config.yaml
n_layer: 13
d_model: 128
n_head: 4
n_kv_head: 4
head_dim: 32
d_mlp: 384
vocab_size: 512
activation: "swiglu"
norm: "rmsnorm"
norm_place: "pre"
norm_eps: 1e-05
positions: "rope"
rope_base: 500000.0
rope_fraction: 1.0
qk_norm: false
attn_scale: 0.177
bias: "none"
tie_embeddings: false
parallel_block: false
init: "uniform"
init_std_qkv: 0.0521
init_std_o: 0.0646
init_std_up: 0.0745
init_std_down: 0.0745
optimizer: "muon_variant"
lr: 0.011
lr_mult_up: 1.34
beta1: 0.95
lr_head: 0.0143
grad_clip: 0.5
warmup_steps: 200
schedule: "wsd"
decay_fraction: 1.0
decay_shape: "linear"
final_lr_fraction: 0.1
batch_tokens: 32768
seq_len: 512
doc_mask: false
train_tokens: 155800000
steps: 4755
dataset: "wikipedia_en"
Each number is 500 + 40 x the weight over its row's rms, rounded and kept within 0 to 999. Layers, rows and columns count from 0. Numbers have three digits each. The size before them is the row's rms in percent of the matrix's.

# gate: layer 7 MLP gate, 384x128, rms 0.0745, rows 135-201, columns 0-63
# up: layer 7 MLP up, 384x128, rms 0.0744, rows 135-201, columns 0-63
# down: layer 7 MLP down (transposed), 384x128, rms 0.0745, rows 135-200, columns 0-63
gate135 094:435553589529468565460503503502496511515560515463491523478576575470458401496520489563531489439514488496480537457541471537457511530468567515490571484493546503445546467497527535516517505493479509
up135 101:515488532476556525523473492504511542502508407422519524489486567531492474493478508480447533540504532506467540500455526544530505468529463453557501486492522514529443368476467414435512520535526558
down135 099:476477535522487450480462532482480439480529568558540464526540498506543526566582510476517463551590411589608538525498438540517551499503571535491491509529439490508517543489513499491469426542454467
gate136 099:516479491456487525492542565552497484486481596451472527534484456536542480496495509467544505533533557536524451508473464526547507497505604493528532514513473442541499486576475498520547497554438530
up136 102:516504471531438456531442558507418529512502519462412513552550469500466513485490551430571498490481569484521453500497542490542544481503489502476502513509514555553510537505384398525554548511549516
down136 104:456494476508550491538489540531562512494514591567466496491496543568548461504464487460537530493516499555488461510554546514554520577544439391488457485493566525504517570497488481425514550455495542
gate137 098:544525482520520489502522472490495533577580498463483537532520503471555541486460448458478502522466504488480502502432500527487482412570405510473531473444409479501493503489485399545432531557576532
up137 099:456496497503588468538547450518407466532442507580606519546469572512505483568489513487465506456516536496510519529442497503497526462503467549523511550447552474435521484524464510545509554573503545
down137 099:481487479555457474511521440523463449510442563488413508565512502566558529506487389475566461484425428448476605483429458462468493508580504497454486514456474519480526551501524508510536539514553456
gate138 101:513463497542472436561507493449509503483422598537468553460494505478502522536373469506473467476532461516497446482484457458458516449490488528450470525486481506543480477499511424515401493530529402
up138 097:444464458456459487417606436495433536521522485597473455520473527567488494488515490537517496482468513504501489515534508477442452432511484561554454506504511513547542515527565484528517550501496482
down138 099:465487555513558454561522462506474532567506418406510490509459523516531533506539463442449515479447546466486576478534492529491554485604506523540494473488451466531506468522533470571507514455495456
gate139 111:431473489479509529498473486468526493475518539510501559520545512441482491578426461460529471474524468506539562465548459555589475507495469517459516465492488494431593449502544492516546519453485514
up139 109:525516500482502481527436513455445493455498472517530491547498506510565532629558558462540508467480482473518550476515564539468581570467471485504520471507483520513529524508527485516572426542540470
down139 107:462546530465427475464471507513533497550418559532510479508461520503506566454398486520442460544560492471496531484472536435525509512529497540504498551509443459514454546523604533527475506547544474
gate140 103:479427439487533546520453564488447460515505510530501558509485443485395535452474483485487547513514538498547523559521512506528550549477534419450515478483440478527421456486479550534584515453508476
up140 104:476537514434504496561463431553476410434494439521481504496472561534493516484474484503491547455473453504437470495486454514542496440501544492540509451527529573523493558500524447501467492526464506
down140 102:460487525512468580594508487432507548507478491488571536480461510536479451576562489453539486463455500413523470522536466473481499488537506500566522489545512531493483450490484503488520524476512445
gate141 105:509602459527414456478439574487485474507487535432478503465560509515479484532483447484586544527596527454541509534464506538535505509479480515527528498500460493519523560480488499553500569471487456
up141 098:402430469450513521527571445518491621478473529509496459521480448542483497518504542547513515412523463485594492554556565528495518549507447497484467493492485503474419478455498472532560534517577471
down141 099:481493506505502510526528547464501554514440578446496480438459574514502498513506542503545512516472452379529524534525458489534504555460484392567500457459526506471424568501528510541483544441496451
gate142 097:554504489543449407466529462479466479506545532478544527556524509506558490546525521519550527507518487488509495584472519454427503512473530413513490505505470434537561489541516511514505558434495497
up142 101:457542513462502522588518503544454506489498448547526446446488549487510520496482449507512472475455577470490544560527430474547604499556510520570482464536463490458501471514407498514517475501478555
down142 095:475532503518512539495484543527394468521475594516502542474483417550489500507516538518424506445484449491534486494441476540503488485439500521467466500474490414489509473426454509510599465501567526
gate143 098:545396546446482449425474533457531513481517495472514489525500550449482473532490539511555442516501554466497472554529447474470524529476582460476489507486464515495475465518502485515458504460486567
up143 103:508577490518430472448444544452512528511478563522517550500449471531507475493441417439553475572519489508469493454475529498434486532484585515493491475512456481436456497445453523530495535447432549
down143 105:524497568431508515514397511502496431562377491431535589566515544567521584471502530538481492540575496531445512457498505503464494500510483481544462568525452498551491497522497530436513472484535468
gate144 101:498442561443476533467473524440523513509535506544436508458431484467490493548458416470523470518470476560510540599438470515517495551532550448460505505467479438516523488524535498555516437508556504
up144 106:467525523487450549422438542541487498462496527487521497538530478522537475601517512526524550476436528483530518498557467499519485476563586492502544508512499531560542484527560526514524486468520505
down144 106:554531471459512471489489471550489570519529556547536477507505430523492466561532568419476509488476521529492560531547487516477524489515496531533476492542456447522486488449550484469478513493469460
gate145 106:490491511449477464551469513519462534535457538456493521487497475524512461474471466434553502419533512449498422493426524512512481496532496490501484500458479513466479467540524495530439529568459463
up145 108:517547517489488522417513474539512508427441488447494546453550519455520569587485416504541483511470523516560518543439576432423466458520545484479524473495486546462530510495463556503547520478520536
down145 110:482487506513518521552593495488476534485443574496472469438525508499545548428556563609564502489584492478509413446466558537498507444565487474557497435462462534477533480532487473450459516450481586
gate146 104:471489551457495504525497475533451457478573457546426559518483503533542543547523530515548556467547500471542525459509477500516430515520444432507440502533509524539563438570463508491509564556518443
up146 096:565528468453543477544534584498521454519448417446499515511471491471441441533520397510489579468582487448517515484455451526565464510512540515460509510428412482485463519535505498476451495512532515
down146 098:525479503511486508531415478498466546509548451471497529493526509557591468451539529484489483469495470517555529514523523444526439559514444445481481560540481558487550510460518523467481527530542477
gate147 094:482518528460481522474416498458498512547465574516499496531519460415553447523489532533547461493508559459475493506513454490527527491574468557478439541478520447446542519574542478445541529485499452
up147 097:522516522522544559486549468511563505491513602554508556444511472478566564429527483499501478477459493522544506408443484437472543482585450549557513519494493492495511572532528491544449554512448495
down147 100:518483492528440426466406515556509470533478490528478507571518456494487523552505574529506527439535510540498436584496505510549506448516525592514475522551546574563513510573464482521474474488464466
gate148 097:519566551481547459417449555485439506522553452523500455508404516441473433461433498470510528492538381494475459550465531536539559507465494514497490506424459433514502500520493495524462405531506488
up148 094:444494420471480516515503534544506496532567485507548472540571581524641543515482529471452513522516523449531440574460510494514527513460501523457524513553441461466471472484507576503491494570461466
down148 094:544484488470496473513478506549478528536534559550518603469524529528496513556470487474502447470462463427513483452523546539540521486578500510471558502501528494485555510540534545453500544497517408
gate149 096:500565434485541464526535435483479489432486528540463504454465469515478423419501459457512471437578471504563467516516562540523506474422448580575502454491490410536444541539517548486456473464503478
up149 101:510490503493454447489491470519467489554487488474522552528554486586605456481492467483553530463455525520419518526413477495464513530431569562549467463501482530485546522528534483450548499553532553
down149 098:461508549498497460537415520575462474484523470446472569446529423521570478483449534505434541537450513507530545481368527576497473447535503526534534446514517550493525493501501527444502512491431505
gate150 099:615561464523461488545488455488495512440558547485563463506523497524466503510546506482515466562499559508563504510537452546508510488503569461544457469481506546543434552583545505509460516484463514
up150 102:453513451543543504456569581482515451461508506531465482472492537495418478470515539527512552515442501463509442514521532538532546482530472551435477547527506508553517550485455505392510525540519524
down150 099:492507468502478518531471391573451552486521480468484509539418614411530439476527536514515482559467490526478497503502485507452460561529518471498523525547491507569509521545546552526578505470537482
gate151 098:469495508485479477482511510478503451549528494505577529499490541432417513515462470469564528526532560520555546538468559510592564420421528541553531403557465450429470553477490492488459483476557510
up151 095:501541439572508465530508552502494485520526455467478452467557525457542472438448533508477482576458557555497601557518452498526544469434502564499510517482516558512540474551493440528548535498622483
down151 101:517476475588485502499521448551497497496570556484498516542547432489507510562501551516603491487474419516505483579455458506574490527482542521526504487509449469502476488573423482441481521504533454
gate152 099:475432516559571514551607489550549521541531516518443551545469489512558513488500464496462483455549533407523455534500463543532524435452522416480509515459463517502466547470522520490536513519534509
up152 102:482479548509504562561550454568560527490476559539425497537492503482544478490470446566427515513528496473508438508489471503539504500471418451507589538452526548462494542490566564465510436533524508
down152 104:463523452490519503578454514574554463506491501536491467595502472530582539543510478487475560504540551605453516451488504522501523494501439526453525552527453522508449479486627525512540540466402491
gate153 103:532427451467565565548483508461442506516515489474384537497450468470499525473511518528483541499538460511447405529549505491467509481539534443520479481422406410486504552498542524607497495433492541
up153 101:509514490533556547549547503503466474495484448510458539481595535567499464551491486542514558462552491465515456470586514489466463473438531442504545456546459516497469546545536493512446423489492441
down153 099:520457464509502568470511517460467537498539473448436564547536531455481542528401590475508513476496541513558526447533526484546535444441523450517553489499486510498453513483478514511521535489482479
gate154 103:431506473459490478495518529460529557476455475564497528557497547520463526513466517550469525510548604519463562457547477469444508434450454442499485554461502455532509492533541413568487516521438446
up154 099:508556494552449418422574564456468484487559506511518510394486485538486490479455474536509524526513484582540530502442481474485450536459485465500439513560505481526458556513529481613512474496507479
down154 092:488552444519496487547569457490482515491510533437543461484447520462514517417481530455500573520474508543438457448498441457507450453505437491511560497506472419501489557556562423521576479514492508
gate155 106:499510542471471481504468495521547537498484573510546481416449459544473450539529501575505533550476522555528513576568514493534445548568572435522540488521522452539446455498461445512474485531579471
up155 098:532535519575490443531523533443484499558476525505477573478514436500535423430426444455490456489512502470515448373493442513522478473458464483442508543556550525425453509509479484527481542515462527
down155 103:478452494465438491526464512482475468505419576476510472446436460537456468516577507504526518513495437439494578536514526481522467520590545477490517446421431503505451531478496449544454550517536479
gate156 089:493460572512473499573535450554437502551517398565521466507493452498479463402477504473534491520493590513441473533460494497500462478530509466494465538509503451468579382514495471445501505471503465
up156 089:494541560476500546536482491513472442518499549482494544472488537532524488549502491536425498557476413495411395504489518435512557472475507496478513506459514473529496476514475560451478489468481513
down156 088:505446531437564505569464490450474491576511468509547491533592502482588510498504524464532484523514501509561519454468518444543503516438568486495438538622510521526504514561487437509493506495434512
gate157 096:520534484566506507507519538465564499437516450465476549471529557526496511462470527469558560535538435461517431478444435494513507532483525425514486451525472482534494492483495544501521559494516514
up157 095:524476520507494514450503532472490513480474499605446457518548469539459546474526457434499461495501535477529449559501486470433479566539478542466546451432500466565514477527518547509472455495512507
down157 098:517497505499426545529557449508552469438529419533530511491519549454489481526519505482511567469490487455495526517585447532446468533519488516487541458446516497516546517492495497500441509520473505
gate158 098:483522571537489514538581531485484521458497544564507429501538497531575550480486548538414504478489485521502566521483530559546552464419559486559489496497482444474551471555557465483416527525530576
up158 103:398512553558482529501473448525516547558496494422483474526574478493522528522477546517514486534527556556519599522518511489515496443482514541523584433512462509508540529519477529535506548499497608
down158 101:474612520460528507549547480506508494571554557540487568429507418454522528535542537511494567433566555518462527475474509479476541529493462519578437498494431520454525508500487513492542517514502513
gate159 103:492468552494540502506534479562508474565550506507572473535488408531508612494446443451459422519566514420513525464480496494475482520591494522474523500491461502418538516467451478484503481500510442
up159 103:469467515510587476560506488531562467484460462547568414457515501506468514527511502488528487496511483464443467478537541527452593519516517458390541435516526439420446453486531494564450519571506505
down159 097:581440544451471465476448475484448514447465464518492464453474514513431512470514559470466510573482515492498522544430491526508496451495577476432464525437526517531535475526494558492489544466493600
gate160 102:446503618555567553489472489545468488526532456520506498496555420474461494498483462414468477501499512449456461493492499501534522488516438566524503511496479536489509535497469461446434428547498526
up160 102:535535503457498513470484586491483525495505458491495463477559496486491504475512562440518460432455449422531482571528562499529550442497493505526499505567496489455512510506428494474447452575482438
down160 106:456506543474413539566499495479483511503443515501516549438543531493481503427502500450512514468409439488494490552495515547512533509500517518558450543468473540453574421449523486527507553513371552
gate161 106:552539460506506452511476536516528537541521590487532481517487499589506514536482502508495477525511492509503526518603483497506482506463522521534513401557462508512506519527532490514412647540467473
up161 107:517483511558490500466539513466514496588451534477477528552471550485516436467479498540549475617450469508476438447462540479597513503487482483434540468518448511505464491467545502535450562469487546
down161 104:447463470547511502568524499400607495497403500531511498508477506475495509507455485532530557522456503447460447505552492561515507513469596463521527490496546476547482460481476477459478468488461578
gate162 097:502487451518570469521489508520526548479516531493490483465432494463503497520468472515529422542487463470595453474510397499546514507466461450540460522511557475410518446511520552458458565499451524
up162 104:513519543484532533440528484528460518490471541426518483489527520422539494479451464518422484484492514518501442526461477535568447544475482503551504550486532519456601395478528495516465471496525517
down162 100:569505389548509527445511478496581527509557477522512513461503465404578494534551431513530386565507512535469450517568523498499471429464556541486454454502535525522521428542526544533479532545499494
gate163 102:572539460555497474473497427472475454485535497499477587539480494456508461433548496538564487483454516504463530528488442567483472528466475496529460572483530453572494515509542485526494489486478552
up163 099:509526447531495469491573566479478522519455556494467488545531491494490427532524455500500472529496492516483517424414503423457522425474502535497569445508454497501508517534445519565481555488448546
down163 102:459482505531537471507515521452539448492482528523493510520453505472527513500479475469548416534532471529473492454449523497479536528516554473463463484516487612512481497490482509482455513514552516
gate164 085:447491445584524515452510541456499566476537433472519475425504453546608507498510456495476458465498566459501455544492456517499545482508440445492525484477524483561444513496495482458437543504496529
up164 098:540461510590554455473478534576466523497495526464461417572544461483520500539458512533461569513504489534497445516466484529495483550485463450460599528535568467496468454471556493457458495535527466
down164 103:520486583541554436486473557468512491524474606544505402516504540570510500489614557540496537535481493561490519521493514489501493473524521481502450479479499522494500465502468487432510480512517462
gate165 090:489550510506499509571467521525551565547527489447488392540467458495525439533495488586475538555553571484543514509478511568473469469530545502466480451528527476439548503458497539518442505585487459
up165 100:500525481500465506484473494458454535505529536475543464577463483543434531510485435477461536479513496543476471472475514590517475547534554517471550474475505476596428408489537523562502536517491516
down165 101:464508488485535499527544359468530562520469505432488520497435493561528515392499485489541506523483551561557492445440567540505460493465520474461476491553505442499469530451430531494399534540480481
gate166 101:493513516551500438460495496522473492544493457483548476508467553492419507456419494516481460496465497454475548514473439545504580559413533442491436473545481527521542488439490491563435477559520488
up166 104:449543459494447503460479457554381488571476456488502505529495461496541554476554520470444524544533498540473494556488531488463520488502533502507487517472525414482499504523497494533420625533536468
down166 108:512507436554541463462537507493456551561498542473559501532475494403496495490546504454494480498501465519488561569458430422531533495523521452580542472513527490492378406483529518552493474563490492
gate167 101:509520533499546457499516524465480517565474656514511524527534462523503482487538468454536467477523553546536520506443452516563505476505536507503457476459508451538433504572507561567537499525456507
up167 103:495470474510597534529507451491444459584496521533505506500508511491541496445547436492514527487534549515562546482450502536509572488468505495451518537514483473537400463518630494500409480513472525
down167 107:500465491473480464565418456437426536599517502508515538509411513525443529377483462563498533558514482482537454465500537522458546573509485536489486577485529575524471463519500528508474512502465558
gate168 098:427483513501476510497468631503470490488569526510474559535469472477416515464495482513517500570555557519523569486527438541503518514530514492400395533486480459441535446563453531470451490412534505
up168 098:554509562463485477419499535552544468569511491463487469502498512538567475516483529479479402488455483529493505475557543501475478479442476437590472539476474544548439526518425502511447478501452534
down168 095:535562467509498488548485535593540483548559449403522507500498533501483456539435551460494511459482527478514435574552633460469564501496494566519440499552461472436473534526452442458464505477490542
gate169 109:538481474484504485524540567481490512463486534529500479514536465459407488461469439602486507519541479466505494463531396574531515552565533505544524441467482528459435496499489509558564505414516433
up169 109:509557536507470550483446460471504481517509455568487509484537460518508455476470469510486475527501438536491488499584478565578478473479455536543524487569534502491482489562496493456454502412536532
down169 108:501551523539476551462484511625501504470539486443526455620469460517537470528482442490493543548460457486503478498517536512574472549466529509505517475501540494489501459424418573455507533505492487
gate170 102:524470549452510503496483476446531492466505444445516531450517426514508500498488526574514521498580514535452455470571515472477529512507499457497459450556455519447417501562401517582464436467485472
up170 108:455546530514546518511520516457449469447454470524565518552450475492518477507511542455458489530512479513566499524436500516567414511483496544598492491428424482383490545433588492466516490558520484
down170 108:484558463507609520506503592520512443504575492487499506531478519535520539480438552501494410464549500504527495500484459547498385555487488531518420554500469515484493424456541526487539503482574512
gate171 096:532538490567453473400469505476478469423491513507493518593551581441490477502437503505489460550460490480493535476513504425605513493450501546455515503465538489477529491520522491512529473528522513
up171 094:405482444516432511465487441502462463439515468514513508521469462494448454510542543518484426571531443516437525480471525489500478408569456476451517483465493565480485554458536487511509455428494435
down171 096:505519497503481471475417504498516551482630461491448517555516514507488457514506485570466521440540496431491525476502481461478527517510497542482516562566496528557553502464534439456538443587459565
gate172 092:530452548465541506485483533527470461550531539470530554546504510424487418467545441555473543503528501486443458484483446591521471539542457423548499549535485521520450503502490438522495536522502498
up172 092:488596469422544499519610511547466427433455512504509426511506483480478549483406501477424483450504557474547507529534525560569487450546513501481448470513518485531494503452527526512550476550513562
down172 095:498568468627471473458455568538428471488543481494588490495526500446533483442510497534512519477515516457477487455486515461520466470549483499486448507485489483550534472422539574489550505450536516
gate173 098:485573474499505470463415465487424486525490496485527569469469474468535490492526421484556500508538493488463578553504533480414480461530506549489456526477461454479458523479475466441508607440523507
up173 100:517475523511457505419619497469527519446553464523487503523521517473481497486482499437490518476521534441481516433446481502497553523528502437551464493431445529485487460513499487490525496468468494
down173 097:477521501453507533536433424458478491490511450482499464483504485473461355475425524445467549492519502457476559473446534501493519483486490535521477563552449494499450425435559486484523522475569516
gate174 096:507528601486464478459479484440568464514459468436414500494493534480473537547488514546414488533560542460524468532561469490499428557486482538421524509444479518516537543593493474433527535492516443
up174 098:487532521530525494485523482479494611496572522549455566443498499522528497491498493541442525519535440530536482463488405544536545565514489536544503491485544569485530485502512536570470524542430505
down174 100:479549479471541485443523438531515564492570514516446521486466497554547566523466469485502509516495529574582502491475519551592534475466465534491495470446505539505541537458451525422569480523504511
gate175 096:481462499490487514489473442398482467546462504475516582509477558514492571433544508539515574519526403460457481521484491471516488374476478516548497516485480573531526452564553480549513512471523446
up175 098:485427471549479460485522498504498404539546526449486526484434471465499552494571537514528482462472485468442464588484500401462494520473527477490526514445508533562475538514550459514503516484508489
down175 104:505519516580469525544521466521475485499500521561507437518477518561474477495544509557442604503510542474533465520530585469519497521443471602432519481488570452500433544534506573552485525506498421
gate176 097:617444505535524494453511538484412476476552538523515499531535486548466468504488477531562551512525553494504393510473515568461494553472479512431526461491467463591481454505445457555494445533561538
up176 102:429546512455485476456493441437542562485518529463453536417547430470469486480517527452500482470510471490471498528529449465531479463504525494527525583440530491431501558443438479432511515485477546
down176 103:516524483504524507480477607466461482521491551509510496487473477560513424498486562460468521515449502529466526474474478428483581478500526484466531525515464503504467478577548513575544474526576443
gate177 100:522524516548463510502503530485465537496515519527483583528440511488499583545496506455508430461495551513482507561525473390471541500542465473463534484485527500467489428409522573452554458487451480
up177 095:615595479538480487544497445558406499542571529448530530533514483502472500614452480547532507526529500483505497574473476475489550465513489475447467397553518430489497514490515454542518390448539470
down177 094:463456549496553516464387527581562490515581564526493526502514526564546532481493484482536541441510502540578504455533563498526460537529471463537474553454454513471466550500460469473580520505468457
gate178 096:554493478485457541497527564537455586527438530485498432524492550506461550548486440536544574502477534488435487547515443445501436514521479445575461421471433483605508501444520452486598503510561476
up178 093:524533551569450474502448532455464480448503509515456482492479408463498505407539567454468539463528519456496531450562572525500462590510563476524485517421527476513526565458518484487523546526442500
down178 096:497507523506424525483533526440516573432460529512508501487575544453505531545412392511509495567586535488501490561473494489534531485462511441554495470493499482585510413574503509466504480473581479
gate179 092:501552466558584532557521486513459567508555534534537495520469411557507506466528532478563477523481492559560554495443459527464425487502491466504515428600498466549425488474499559525491489539516499
up179 099:473569535487536445458547533490497482524487442557554519477572504549517481449462543547533506535478468532462487468504562521473502593553529512528513546465508452501476449540471550474479462492451488
down179 096:465514478474569445458508477457505461481500509446512498523476552481490534445528513451502509476425550436495434452512547553448477507550605496512494458524525533515520504535375452457475526560517518
gate180 097:517549479513536454528461530499478536502480570545518528497499429539482533540570477499533442534539480495499519507524450497462454429513508550494563528596469493572514552520499483532485486437577434
up180 095:508452465528556477475557492548503478519450525414505527562526481513562466551511514463466486505455527527417517462496483463465512532498517563558504502480463483496579510483479454480506465408515504
down180 097:538570493517515528459438485541474436555487504489486554447480517545528395507487456596467539563427475568507489477566546506483503508518502506525493491526571495525509540541574479521452446493517541
gate181 104:527513465502499518507532535504561563461474526432536561499576484471559530548535499467484438575543544415489480614499500523557471488463485470544475498465484525475439533542487426503528461537558535
up181 102:461507466485425493518472567505549475455541493417538550509484471593578557534428518500435415551590556503537493546502471450512510493490486493460438482492527506454483534508502499433499438513462564
down181 103:462489474491531426530500480489515553467484537453536453550431520471514491499470565517512519459544496506451453596520479526438509489485484467527481463481443411564470521490488390502453547497501552
gate182 106:461434534479516488496494581525488506530534509545539434425458505519485499494502486524508551525483428439477464478531506486432584506509512445487524565477451504554461491560608573523494471490503510
up182 100:476497542496533497440510502531533548543494529449507469487464520555542429581534527504503470484449515440490522451479497408532474511466509521477522517493459496491552568465430511525511502522478503
down182 102:511484476520486500537511449475520530449517482460490472517451485449578519491439527454529499585476571483495604428492593527496506530509564529522499506507493478433530487513485505591496468547445448
gate183 095:518511510552370540472440498561478529483481462476464482548487425450553513506491537561540463504555508538504552484532534559472497455498534554534504491509453486466468508547520516519497522490484456
up183 092:462541522510569557459508496454505502530493479466456509482522528511490438472572543500486500496439569488480516464526537451518504445533403489512487582501530583448485463547434487480458500481546543
down183 098:487463495446507517497447532509493483536532516478516521528426520503457501500547524491515521446481520472528402536450502504409545514442544463448549578516560487528508456559438458426484479485529552
gate184 103:530468509442485498455488539491460529466560451472531478519487488500529543462475532498516483469489513461398536586498338452494479420477518532475503517522443535501442500502569517476483487540524501
up184 106:482535525537521509437582506511508511468466432405499530472394464510513517514515512474491496524469549570454521488492455498446511502434485449540526491531484518442494517449494413504507521524534454
down184 106:438487438534545481473496528546591532473510510495602450506497541457484500486528521459558619515523529480537502497506435461459537504483502497563601523489525467497491443442517393503535496489455491
gate185 095:559473516441431508427462514472483534522434515571519503521527518520541518464441529487517488428500463479527469524498510484482512555453464516495518484490485524435470392467455483411520465528539514
up185 098:560524467484494512545485489579446461503479449449488553510470459491480555475505487509454395568464523474505583450477534464537479477571501516491480471577533434453474472524584570533557559516432458
down185 099:463597456493516542549541485608512489511504433447514533500525465469527465463532469438524542490605455561547496549463505470487485517433482518476541462479474498530501463502536480489522498487493524
gate186 100:623546439517519553443557523437494550508489459481502528520462517479463456479510553466478460515546525499538509549472413529552441522526468447558430435484443534530473519510451553535531527570553502
up186 102:504533539566505546466474469507486416508484464594496482488484467394478478539508495482576490492478511478489522540453528517572498545502461516526470512535510569509559490505522585474477456518501446
down186 104:462546530503483575553549493464461515457512438543473485503536542482538477475554471495509542515486513470448517519475509470498507517472493551570489509512506542471476471569471537536615437573437474
gate187 103:476525438466459456503503502528493512496502454511579550484537493463502536494448429475554439458490473518455418459418509486529503450496407475483493493469519515507560543547417521480510512400509454
up187 101:469476480527461601525502519511532538435475491472515515474530489445500538547418482475481504486552484494455429464469482620474500492489534507419514495538477505467501518470549545517479429454539432
down187 108:558502523542464480507509425529531430566419511540508507476567470543448541499518465471440463516561547450502494543478498517578550471590485490534486536558543502591553465562531518492470476470526486
gate188 105:495562503574496433453523501480506430480438505475475571502557433485484565470558466410487512476495495491495519510482485554488526452542448393532505451464495488542438482486565413485484426519485481
up188 102:475490523412627548464479508496458495574436488543532522511487536527530530540546484470489486472506442489549516553460508457544459474513495407573491484481440513518518467501502562469581545464559437
down188 101:444536542503547491533596462445511486561504494540488534585468534530517479490429516512510527443490437463528580534509468442502475534483455571552452472494473455537462514446510563494521514507539457
gate189 093:544574465510510467542570476500516496491514477471509590423516433548510494512451411570477455472517547502477478520490473515430461492496576538498494523530500445537518503456525459495565540477475534
up189 095:457492439521490475557529448475496474494539536500492515447475462509407499545506454445563482551499444483476513502470454496554473431496548531522557483579498496520450467485489574519557530481540545
down189 096:450495545497506519495561568558471407528559468511476523541478555519493537566473447534480453485438555471514561455565533510545530473478505463559494518525552504484526527468525489548496503473490558
gate190 102:453502450488415578547431517490490531482461494472518475528554492539478531560554428524538524550540534464501511526407518455560495523482541472511556473495508508582543484581575497530519502510508453
up190 104:598466484562423521517478503518526513514503526383474468515504501513483428467514466459460491516514562440538474520490497456533526488488534525541533552454507525522495537441499474439448466502498532
down190 101:522462538451441531503488586494424464470484477475511435445499525484470540511544548485554664480436514565513465448483510541472590515482470527504468485520513563421465492479488453535480560519509503
gate191 100:554435461471515515519469585417537485495571472482523503478538443457450510464560425431501480457483537514500515475522547505409557490497502467520462473468410514525501502467468391508459493516582477
up191 103:481548492562560469545470486422427532511517468469509547528465454407471457409556517495550505464520584483487478544489519553417518471451518496485568491497499490533478514480463483566479497485529471
down191 099:581477465511537469497522472494514512543503439491496519544471469528542504431497527415493453485454507535501488523534520588547564472471464487480463526524456449468546492424514545560448500525507531
gate192 103:447533512490492510493529585515461452491467501455513588508496486529452542545500484515562525527501523520506514531525455564479472591508466463482494475553467441531532529443432470367503437437476418
up192 094:566547501499528488537582559499439398459446458488463443517432448526473519438576522512484494508479534470515472491534510421461495581474482507490536500449446462457506510495566476552544509449525567
down192 097:554546492452453532545494588498492511543445526449439489488433483465549549554536510530525550585503521489533496489511374518513495527514519483536554486523459506547531496513524553435508436455519484
gate193 101:558505517424513461540464495519427510422476546475502497487561568494439493521527465490520508442542607516465454449541451520501500478446476560473479505460488511468511522595466476491434498474527525
up193 095:510484480477484567497548460509473554447488502547509527508584457531538486488472443501534491458532467486465470510486524483533536519525456516416466485455507533527536515543471458484556561448650434
down193 098:487535483559447550530553526491552483479472561447477473491491555518482499444549544541480484538447501540474498511423546473507537527545474529547543454465461500511490483519537500460452477543545479
gate194 102:518543565476512479510471562484510513464553527426508535412554479524442446499494562471527506473472478458509471504484397522469530498542548542510467569430469514487472520533564483489536543475566595
up194 097:473487459582411532420555383502445498501436511573523469559482527530478475490434439517463508516513455465463474502494566508472509499483489531438497454437512545518530497535475455468475573498448464
down194 096:506555550518458474454393535504507489492465513534534528440539491554458488488497461551453551450532498545530508544455484463540458452509512505496531532526563557530560505518550479531607494487478484
gate195 094:533505529538500535478513531526447530499436494552451470522474493476449536466479504467453491493468478495443455552504523471425515492456505475471464485490444483504513477464416501552464444469569571
up195 097:522430527470475515458525528476475447510560505542490466525479505589482513486489511502489488484513505551535545472573509486456524431522488415522568408523573521512450487441488461436568536490521531
down195 098:489478481519507462473501512513575486532554525485506518466591496592503542576502537545548550514543445541480528512491445547569476490531470520509452485468493488481453502519552543477563434474488443
gate196 098:439475442535527488523523518386581486513529491490439501517530494567521460512543493483501476500502499527529452472493514522578483567528439416450560473404535511456458465502566502515447468481455485
up196 098:582536477434538517515524523514527529488470530516551492585501466509561425533473421507458536462581517547527452545519450481515489521520443502535553494486509485533482497509435496422490527476489498
down196 101:441485486515527462489498424480536514443547516515502547550481490502479499446533492544515426586470509472477479479466534493568440520494450510465494454483503541542476451429495608521386539532498503
gate197 095:458476546560495470458478435390504539563492561457505400563488450430506540480492513476507471545500534470536490495485531482484490534512526457446520469459464569509507432463519481494497565507505523
up197 094:515521511494536474534484477514407524487547530578609498499526541497479519471443567513535507491503515514456500492584438495473496470449440539469475504504540522452530610441582502504520539508527537
down197 092:512536424500546501423462406525474470472406451533451532487513499561473493504481430527480491481479495465495512497452410518539515500566527478556533536488539456488590478492417480524558482477509468
gate198 100:509462520594505526469499428427518552538452490493464441496471509484539487515486500483515519481536409494485552410514449583535425492490482496541426452484479548494500571558549523501500510503528458
up198 096:457523524561472541498503530522489554488468497478504449505476433481552484539512532505540570418496514582478520441468477500483559537455495573455494574463507534502500438524556492514545532494489506
down198 098:575409470514410447467527550542476496522538482456505470536501429495520477552461508473463484473457488498465492449465531456458573475526440594446430527488580519544544507497539510497468504444527475
gate199 104:521502540397426506498466525510487479533451446455494518545413529520426515515470532414525491573554536529474450548500522522579498495463521491512499543456502529511465463466557568478512477432482507
up199 107:529485581481489579501429532458491517470459491530576495445587471466476609535485546534470555440472489465496493463504484473467495509505487474540353497556523510423429476507477479502475484530539512
down199 110:487501524554531569474505408511541458461526457498487451497539497526527500524446455519503560494458542494501397484484522488456458614573495537494454470516549508533506453531565483496500464530487461
gate200 106:460429490458492477525531511511512485546425519398566482556506502464557495507537510438503516517614527399501483427488519489538575537485480475504440493558527460444494466612495489532519462411502512
up200 099:509481480444463505492498551490531476434528515450525470466547533535524478538519586468547489509505477559494495395444465470527522530481472525498467422547547457480474554527462528508506537456465442
down200 102:495516558508513513546417498484466455539560492532532493466490506407459486538476489502483512569521469508527526493474553558527543471439521538398496535476548540532491477510480446535456519471498462
gate201 105:539471506532420442501546465503494500491470518448517553546449510569504554470497493557515532468420557481553464533532483589488507506503491575569469420480436559409490497552559546568456477521436527
up201 102:488529446428499504471501458486451547473531496453515504506500461549568467432515437437547508510532491521584492499414500498470494486460560443485551547497517400481436559563495455501491574486495477